config.yaml
rope_theta: 10000.0
bias: "qkv"
init_std_qkv: 0.0601
optimizer: "soap_variant"
weight_decay: 0.0
lr_head: 0.00537
decay_shape: "linear"
max_seq_len: 1024
train_tokens: 94100000
dataset: "wikipedia_en"
Each number is 128 + 24 x the weight over its row's rms, rounded and kept within 0 to 255. Layers, rows and columns count from 0. Numbers have three digits each. The size before them is the row's rms in percent of the matrix's.

# layer 3 MLP down, 128x320, rms 0.0862, rows 0-127, columns 128-191
094:130118145163119153119116129152135093144161143156112117112137130148139116105116125161159106131139111142143121140108123184157160149117111127144096124092161095092157100096152088117126133152120164
100:103136118120135134158110165148149127110134104117149088125102157099123119124126110147130117118117127155151120137154129139101111099133143192070125123157126129113114128176133157178122142161094161
107:097128128100117092143122146128144135128132092128133114138148155164109104135125161149182110144082122140093086100120108127088144116143127095100139091091124126202131134105140140135168090110116122
098:132165133159154087115121173159107107123157128099118095142119105092134126133104146123126122134121106066098094103055133179172092097137134126124125160155095085098150096131166134057118102103102072
100:141118087113160144172126118086118142129132123155150139126142131167077138141104134094122121160171120117102121143109142139116143108140065111120124120097142117116131140138131118130130186134141145
103:101134131121091109133119130135122141117092111115145142115128107124187150110103126148135114171100150133126141107134182130151134175105157127116082119107123106171126177145127129169112079114121103
099:092159149144119134125105137126092197113133151125135137100120138145094126127107153135148105097075105098132168105117137160106138134124105109118101102110077168176134110119144148135127107134096103
096:136159160130147155131148084092104173176109133135156157093099155134135078140113095136106136149124124113157151114113151108088109121143098116094133131094115095116133099129122165120133133116091134
102:093092105133143146124091115108130087148107156140120152106130128119126128136143089126126128080140067169136170102090151135110163148139096129146148143181116159159163159109154138131106119075179096
101:114124121132137122110156105178112084119118107102091131133083167122129118101098114120089132122101050143115139122136120150166109157110130114145119119131124162122108104125147188151146119147135130
098:110125116093123093128143139100117131123136134130151129156145124094112135140109174163140149164120135108142148098129146160126155158094125145163161159132106111147130125135128127100102172139136136
096:130136119116128130120141105095123139124141103142124124161159154153130140096148168127149134120108125072122133146161130091129150167165142125149101152134077167109133160165106113152139145131104104
101:139140116136141164139103141084112111131087110134134127162133114163157132120137140121127107150126136133089079148103101131125119131130129141066125121187159185089135129143106177120118119154173099
103:151131132119140142155136132178126125119134123142144162122153118163118149139134119200141148091121162131117152138109128133166115191145133142104144079140133120119109116141136102092157116138140129
094:171118147155130076130123153138147119157143121119144108114134125160129155125135087126130138106149136142119174088109136120159131108136083105159110155137104132163125124169149125177109127124158083
102:153144121137165127086156089136142119123134113137153084143153133144152092104148142142121151108101191113104142155141093124134117118132110125124159107127170145103111149108090140161162087097148110
111:137171122146160133176157151100095110138161175119153107126149122136103144117166141137083144149095117119145143155107105112127167129154112121119167134124148140140130147148135148141133120078136121
102:160153150127098145128095154133114127134081127108136094120124078160122169118136125136103114086107113113154103143141148096129124112126076128113125133111128142160167107131126125147091164105086143
106:163096086153148137189081135176155116147121110106128087113167081077110136111144143149135184138136116137100116159155156111140111153163149110118160090112169129128146095161161131145144106147144110
109:106140158185101121115116120080105145114124142165102134153095131099145126106097127150160146152119146167122148167121147112109117134108118074140114135151107105130151124113121151121100141183172113
096:119173161086127126124172120123095162117117158098131066120131060114143128149146149111114109132099120117142126105120133118103165080152126093123108139118128129142127154130139184078124111167127144
094:121115149128109129178126133119157155073080108114125111149151141133143120114128134096093121111102114129118130171166106128151089100164130115171145122139153158071158140140145157178138133122148137
095:117096135163114160110121072131139147120120102113125220131127111158107105096096120150103106156107094138117145127128103096100117095152154138133114109146136158134120111113098124138147150111129166
101:132140132186156109119128120151114093126178172172173112145147131124169105139143119127140129128139146142077124149117112125106122109108102189149106149143119064096135140127114112100154077093143133
099:118096109153123099152113062093149131163100147090161169091146144166115098113124070136128179118097122114099114137143101096175100178132107104153131180177128164106116069160175162170102141153138166
102:099127146122107126140140162142162147093159093111075133145166180128146160108143091135088126160147124098088094089129180178133131134100101166139121107115118132131091155110167080114139128107122154
093:102101115122166136123148140181163153141140152143106119120121129136192126125111177118120143106163097118166102127090088125118120138119068114123159129134098142113181158163091145090162116099106122
099:138116176142141092103156118195129136121127122097172136127110152143125121142134160137130201131141120122124127165146113164148123115129100135090139152106148105153138109091124113129131152126123115
108:101140134148147175129119111138095125112133179137116153165113157115130178137104092139142152135110121151115100122176142172109136139141165172127125138127114132176121155128097123138144131152130110
101:155119138124128124111136115103076100139171151125112138118126106140135112129153120148104120084127092122158128080147119147155095148149083129138103125156170124151106099135126131126149105122085095
103:100111122105145110118105108137172144151132162146112124168158101120124099095133104133145136122094150116124120126090134108113114129143098102121164113125145140153142113129144110129121118141172117
090:114154101088081082132152150167148134124153124151138149134128191119092110141126112120132127147073120100150120138157129140132069160105105105126091105087118120138107126170139109183144130173088106
102:139144115095107094089153104109139122170048148111111087141090136093152135167107136161114107124142094112117168098157131157113141120158140139127129116143159172127171097099169136183182128163157156
100:090162145156118133114124111136161121121142164122106119078112092106142142102160124159131120149148151115122132088121119144161109148082159152174085124135126165141131136152167170133105141115133126
106:111131102081115149100113161152102111132115160063144139083123131123145117107142156124134106128128157101137167138125161175176151114109129173104141113173135132129090098134119151167138130145110135
096:110083106082081136128101132067128130062146114189099163131138142138086134112155146136143106140123132121183148129116143139106109151106116116151154126106114123110130127142102104118133164098125118
096:105141120127146120144135087107114107159139131147102172112121123144132125118150099123129178129123073129098135180111118152157137141157142144121119109128187152145068134132138113140136109140170093
104:130085117121100096113162134135118104171116142135121119145115102128097096124154099150124086131170112100185125123109142099169107089113126160132152138158121152136105137121138100089101104128108083
106:135108119111132135194140173141127135140137139107138158145121134140088098136099103153144095099125108141163102167126106134164100122136090085145123136109110099161099102102108151115137110194130089
097:111143123103139091134134129161144131124100092119162117113079108126116126129095099125113133179172131112118078136140153144106126145131158134147147123130096104114163177103100131187149132132182126
106:131088115101144154149135155114146107116108105146165173160146129117120133114089109120128089119125110102108134133098125153170147126149107108126142111116082147108143123110124088102142135170144120
102:088097145087157121122139124115159090126158107164130131141119123103149123175099142114089124112109158185154154110104152093123158104103129152101135135136160161114095116098104099132107129148140100
101:110114137163097165143133127123121116156103139120165114143151070129160119168153114114137124099126132126124132124085108138124145133126135175116116099168155162079101102136129132096128093126152133
097:137112123137135147114117183109155113147142172146150102158124122115163076141133086114048100106100092159169133180090122097142143123151101148118149164123166157101117142128116116101138119094133112
099:095134123129136169110090086124128133124126162097079110147143131137140127107111154131147110129125123117119155125084180128089160147099090092126145136182127134148154132124124146117136129138151142
101:178140097067127137082157136132108139126082109129129104079120113117145134103110127160135145092119128099132115117147140123165152133119152110144151111112101177129162117125106095130134120052135161
094:101132165088129140116140140137147116093074151121124115148114127097154104099146142095122115138151114121138121125129139200140099151143117114120087123174092127150136136118171142148087087106127142
102:106139154136095107145129116108153112125089128124086146137134129160118084112102091147107083133080096103132106137081104137099109130148128098144132142100131152120139159135122114137075150138162149
093:138130167119177143130151111131148161107123123124081118077171135166140124136152130104112104123132179123163166142165159151157117124120136139121127166169161145160126141107113133121111167094171093
095:149142131088118125165143126065129137131121077135138128119122141112085151153155105130148121116153140138130135180120157119100085114134097110142129129141125089122133178131111079165141123129111164
092:146063114128087121104103146132115146102130124139111145110114101127153110097136093113137079100143101141132134157150169105106126162151144123077114166139140131134080113103138140109117190144135184
097:089136159117122096085109143134162164114174152132178110147103107136116127113145129114093126172152086120108146139091115144134150127136135148136111102126089149116089085118153092159117121161156108
106:080151124153096097095090128206108115151159109144125116087141146116166119111107107143117130136090125117135158147117119131123110133149155098083101136114117125120110145107109113127098115100142165
098:131158134137147138132095102159142147119112111099141093068095168116146125132118088168092145115135117112102150112135156081094099162147136180155114152095183132145127107148106123120102133167133116
101:131117090122112133112164133084114149138121186131108169165101161121105123101099143105093145114155131148122080117148114094134118147144095104132171150137157087153103126121100127122104125143099103
112:151105109128130142091135096121136115087143152143135131145144150097135126099073119109155051164095117113120141106159102116132106130073112119108117136128090135090125120082111132141137096137179155
102:132071142116113180156120150142110180084123123157157125139126138141108142153150111170137151152090173153159102140127107115128105124157141145104129123107150123126147103159107122107098134159161152
108:135146125121063090148138144144183137107118138179114124111104101121161121159084149116137090075163099137122108136105149128128130148117108124148124127174134150108128131100087179097154148105182134
103:117107118071150127163083189116144135135171151154140116121099114117106119159132162158106105144148152156151115133146142143095126161163164108114094117112112112110134122097096077134123151153165129
100:110147088176104138131116098163125124116133105109156117153122148142126150122164119121125134152188149124115128144153138166129149112145118118100140140107088121127123111193129083130181123182148124
092:073110158086150129136112130078081144151165151088159153144124131064094114140074139139152131132119123148074122113130095106120116157162160088146138123123129099116126128121107112112123122141143140
106:186129138128071107124119131104147083124145126135136091076134099117112174166137157152096107106119131155110147143095113135090105093139080114157105144123137125181115147130147124106106164159147151
092:198107146135080143130116139139165154159117119117169116151112128106103110146111102167136133117174138127105178143138146136100176149118126114153119172127134160185139133104169161136143116146145142
101:121150121136176161170074130102138129098149091181075124140113130159105150118097121160134133115114158101069115130110157145092134129146107151118116094152135117089110120146096160139086155110128169
112:120075130086124099103145111163121153125148124153099105120102162091162107139100163154111106172122131153135141134104113114124124127127154130087142158150134128185137136095107125135120135109149117
093:148136089099119168151138148138115151132142136140155160086100150140145167118130094118168109168085142103083129116128113160127105136145120149128132138140169091160166126173104121102106130128168140
097:116134142128163118091118092164133160144164114164103124124164120152143103164158142116101112106102184157132108106152135117133163187103148143151098175087119159166101106116164187089090131120147152
093:099137131127161188128089113083120160098115156175127148093121104162111155144168151101145124145174094092173136116131088177091123164114143097096116086158107114071120137103127107158117128154102126
094:127117150102111140116182110112176096158060157150137119143178135151136093120139150135178113157128107122150109126117133133162110155132132162150170185080109123124106068127144136148119166110144128
102:125115107080138101147138113105122145128108149082133082115133117118167126179147138080101137155116122147171157118126141140123155144145140160182110096115128136120157095126137144136100124124162089
098:097136109128150134110112159123141110127147113057115134082130093107119140135141165143085105127146141172083125128138174083097144127133152144125152140117154110097122079136159139184106120141158145
100:099110084131080106147134138079154093131127116144117157127140125106121140074111132122151141124143128145148141133121111131138110122126153142092131080115122112116123124133126100123109113105110148
101:130167143166130128103150135125122127135146088147121173121139119127110082136112117138133097073161178106083128140127167147133112133198094074180126114138154104094132151166165083154113120123156120
102:112134136152090138124129118165128099118132094138130136145102077129119125118133148117122133131136105172122157137151101157130161129131093139130152119099092109144121105109114131090103105115089121
098:153108115140128117118102119099131112108182120113157131157117127149191149126163107136106153126082149086087142142120126096154154108139086122105119104166143136142120125118114141133142115088133106
104:165103133150135146144147131127166114100162132127109106102144080097176111114197121111113103088138121140124157111144100144125130127129129124174146134124112154150126100140129144137098123109140096
110:112161133126106147116108129111159120150152155097135094074131163158131097135099129110111117115117150128138182103097167169125139101118127107105155142135131156126071132131071157137151125148142148
101:132129156125130104089161172102128132159132127146155128093106103141163123127169106149116092115106131151189149126179129123142142157154178126148140158131071135145128128156167175146116103139132125
103:100148124109104095114133131078142153121161168090097102101111119115128155181175152111085118151132120147097112142129124160125158123121100123163102101118113141164099110129134156105148134125122119
096:095136096088116131153118115160124136211095124142129086163155145141141112112133157130121124136140141087142131093137125152106127135144188180103111121108151126129149160151110091167111127132102111
096:099157112111120139081134105112087176143142156094145127124148135107123138125108131124140126129148122147110131135092109168140126135101105141107145151151151163140138145106162143127149154143138119
103:129128143082133109136149163127155117137110140096130109150175147117153128157136142127140135136168106120151141077116122090167128136096090154137136141106146160132120134165127146143111121131157115
094:127141119144094080192139143139129120114149125148129132103098145088136156097134145136098098114107140125095140176133188114142146109171096136111143143129121117097120110169112115148076108117144115
096:093105155124144141125087095123133124136137132137099150135150162145097103095144171153129127144160122109122099097141106167137140183111097147161149106139102158101119124128135124096052136121144118
096:133115144143118143154053121168177116137122100122101133150104125080169159068132144044116130100152096136141115108083116151147157087123122154135153110186153144100125095096139114114132166089066161
095:135135113155126125134129165093113149171114158088155133152120155102125162136140142105098123121143083161116149133069103159135114098117101175124136167124111130132138093144114129112119125124116116
103:121143126111115114167111122113148081135159121132143051101150161127152105163126110154139105132140154122088094129156143105139106118158146124141102103101151099153162126140118122168133098161146084
101:121120184125146093086099123117146134171077141162158135133110142147113155171129121125143135119117135119127117098144117123116065092116081160132104128174129113116110150105132133153111178141115165
101:117129122105145145145140140153128072135143122130112185131112151160159112149101101148142125140162146069172119131113119100098123177115118136154135137156130167084124186131131102153128127099171157
095:154111096103140132103098168106115166099161177100111148139172112126098122089128167133103137114139129169112135105148132109086127180162141166139141132100111166144160089075125089162117082146126100
096:129108118109136139111145111134100142160104206110131113148139130108131116143141076097094113182116095105137128128123149112128150120135106116123133121148144149130106130160147112125115141146124122
108:119075141158112122132137069149165107131087142110123131106130104141162139115095156142103116117146102146099103112112091121158146132115144091127150157145102138156142091147109145184131129110145127
095:148108151137123122108100176091119150158122158157088142117126134098143099101118128177156113131070146144117111147108125109162128136132139140120109158145131102104101137112125113091122130138152153
094:069136107093133117116110118114144122116160129161190169080121135096111161113124145174088094157095162141143118099120169114120107084142160135121163118145173144131151101103107137144145127135099122
099:110099145132111138143154092134071133104158100188095161147117181138105089081124136107130125086093135129134158148089117113111099117142103133142131085127139117129149121130134096148137047140145154
108:107112117151124129124144159087148087144120171133108120155122139102082103102120094131094142132103103177092082119163122135114165140122101142126125117125125148141115165103157158132139088116132106
104:130086109132176150161155170118120168091120123136164142104145125131161091117143127107107089122165115130137150162071154107098121146159124132142126132133139144115151159091105115129128105140144108
105:116122136134168092172119140098125134146144160148117105113115124116152147118168127111120177135167147120164139145122138109128157071104130167121152113132161158160114084126111129135094126099145113
099:143120117172131109157128119123156143148222143123157159104128131113134124076094150140089150120137118105117129089130135112110134093155113070125097128154132119168138120153116127139134132087120095
091:121165117157155130136140159121143129116135150136099143129176129093150139136113160100118168121106110125156119072116088121123129080130171124102115104143104130141137166101122078139128160078136139
099:093098120103115131114075111136102101132140134085134118158120104152129115072117139108081130119096133121131138136117094128117116157154141082098085086129139138143135118134145115144151162209148149
102:137127157127126128105137132154121124109111130155142136080147149122139120148120154147087159060125143134153123081159118132137142131109107113141124091151068141144123144135112146111127147093155174
104:091129109112144142160144129123132136083124122091147194099153128139073106114159122168152114151131160128127122151151130096184104095105145134127107125129193151127117125138111139143134108142129112
097:156115091148135167084114145135115133118105104140148142140104091159142144096152145146142153135160133170121136123117162141143164097145107134100148156154100115083123107129105124151115116126155092
089:115162080114134131138164123130139127146084152149130113092132142133116104110134136117084095149116096149114118159116137145154090103118128165160157098135147168130074115108153131076131148129108086
102:135143101137105117136149072124145131111143109159103119160098102151163084117117083143137126128134043141156124128127131115123143075112167098134098145126135099091144138148102145143145158127147117
098:136107110155132116126146089155154104092124134099079120126096120181144105139090113142133165086125159131145145081123117096110109110123114128149124164152115140104094104123128123155070156148124149
096:154151146098126105140164137145137151104152128103101094114084149127111119133120136138143111124127123118146106107137146152151157111097118107146160108112113121154138156118112140122143100104159141
105:115157120105094139176146101114153138089148099142161109147090114144176155139153151148164149147128125095089129115140165141121086160105180115166099146073128131113149158154144128143137149168131163
104:134103130126091069163125099080138139175126145152087173129169136154134104116123151114180108175119110119126123146085162129143144111108110173123154073074154139099149169117110121120116074087106136
099:162089157123139135147147108157139113163111070121129138147110134139135134129148128149089155121155104117092127129156131142132154128141100097137157146116113146126125176094165103138106138146116124
102:102128134117155157095098132170119133135148154121157119161167164095096144091114143111130116144110122154136117149131147122181134087129142163123183083147099147113129144085130105131109120180120142
109:132164074109182111100150154153100114101115123120152114137134127142152144121118115109146105121154095143098148126151144132109159151098121156097114113151123133119136148123109130143081124141152138
102:158114102127118133123145133178095105105122122126129128151082183110121136137115144156103102148109119155152132143135114157122115148107218124136134174154140134132144075079107122131158158170147148
105:153083150120171070101128164153107134179118132096136109091136081133173139166161155102147098137107100143150125120156163131094101087125119088100128137135127107159097140158164146136116129110121131
102:107137130162112146093152124079127112133103161127114137145129139079149140122126147162129122161167146106151177156101123117080126148121151140169153163142111131105168124114113120117146109132127092
095:106147149138148099092145099167142121099143096135117127168104121104120121094111142113142130114092175141111168130132128153130118132178164107135103128094157107141097097131113142146096082135131135
090:174114118161161159148124138099120124109113122099127190105176144100121134109147113134101130131147149157162128168134154177098145126151179101115143204120157119129104130133134134157126161145143134
092:143111127113115118117123098122117152138130146142140117103106152122129112159119146117134119130095131125159125093109084135131145101155173097085118155151153143128094160065125116104155122155117142
099:129134158136109138155087115109098138127145141124109161109092126124128151127111146156117141115072144149151078148128067128128117121139081136119143091118146134101135131109125129139104120140137125
096:127144138144130133116096151175115121117146099163121112128122117152159142122140136101149103144118160134145123132136114147071115077140117153072098145098109168096114160124135115127109081182090126
096:146170124109140156120180102176092165126207092139141137171148100162171156114121140137137070127108161094131111140127126124134113104134122127108126114144143124158088148169093123134150083111088135
105:134119115145080098143132147080129150092102147132113134128178123144124111128171150135115125148155085097119159116113120107165143125125142123161102079147107129119160161140135146139167086094116138
099:159155085139111092091155133118126117118114082108152133146145108105117136107132112109115120173114115123129136107111080167121138127118145145126121152119152133113156152149158111140115119140124123
104:138119104096130131179109116142130065132129134144153200066111129081129160124109095095140142088158138121127107148141145090167114108175146112165160157128104129138116100144134128114090111114146149
107:079168153154099145126112149148169116117089144149121132137104133125140093124144085160072158114096147103166184137119121148149108131138142146151150134122154136189098121141133121065140141114178133
091:170129084149133165124129145140149145125139127143071158144161121075131140108092093162118097133148104108169120098150139107119145072147121114157170178125110115124173121129159110113109147156139122
103:115130140152131084101094132147139096144113107107118101154117089100114146128089171148142123145129116114114104117107131097130122122087132139115073093110134133139108144097132135148146145102128175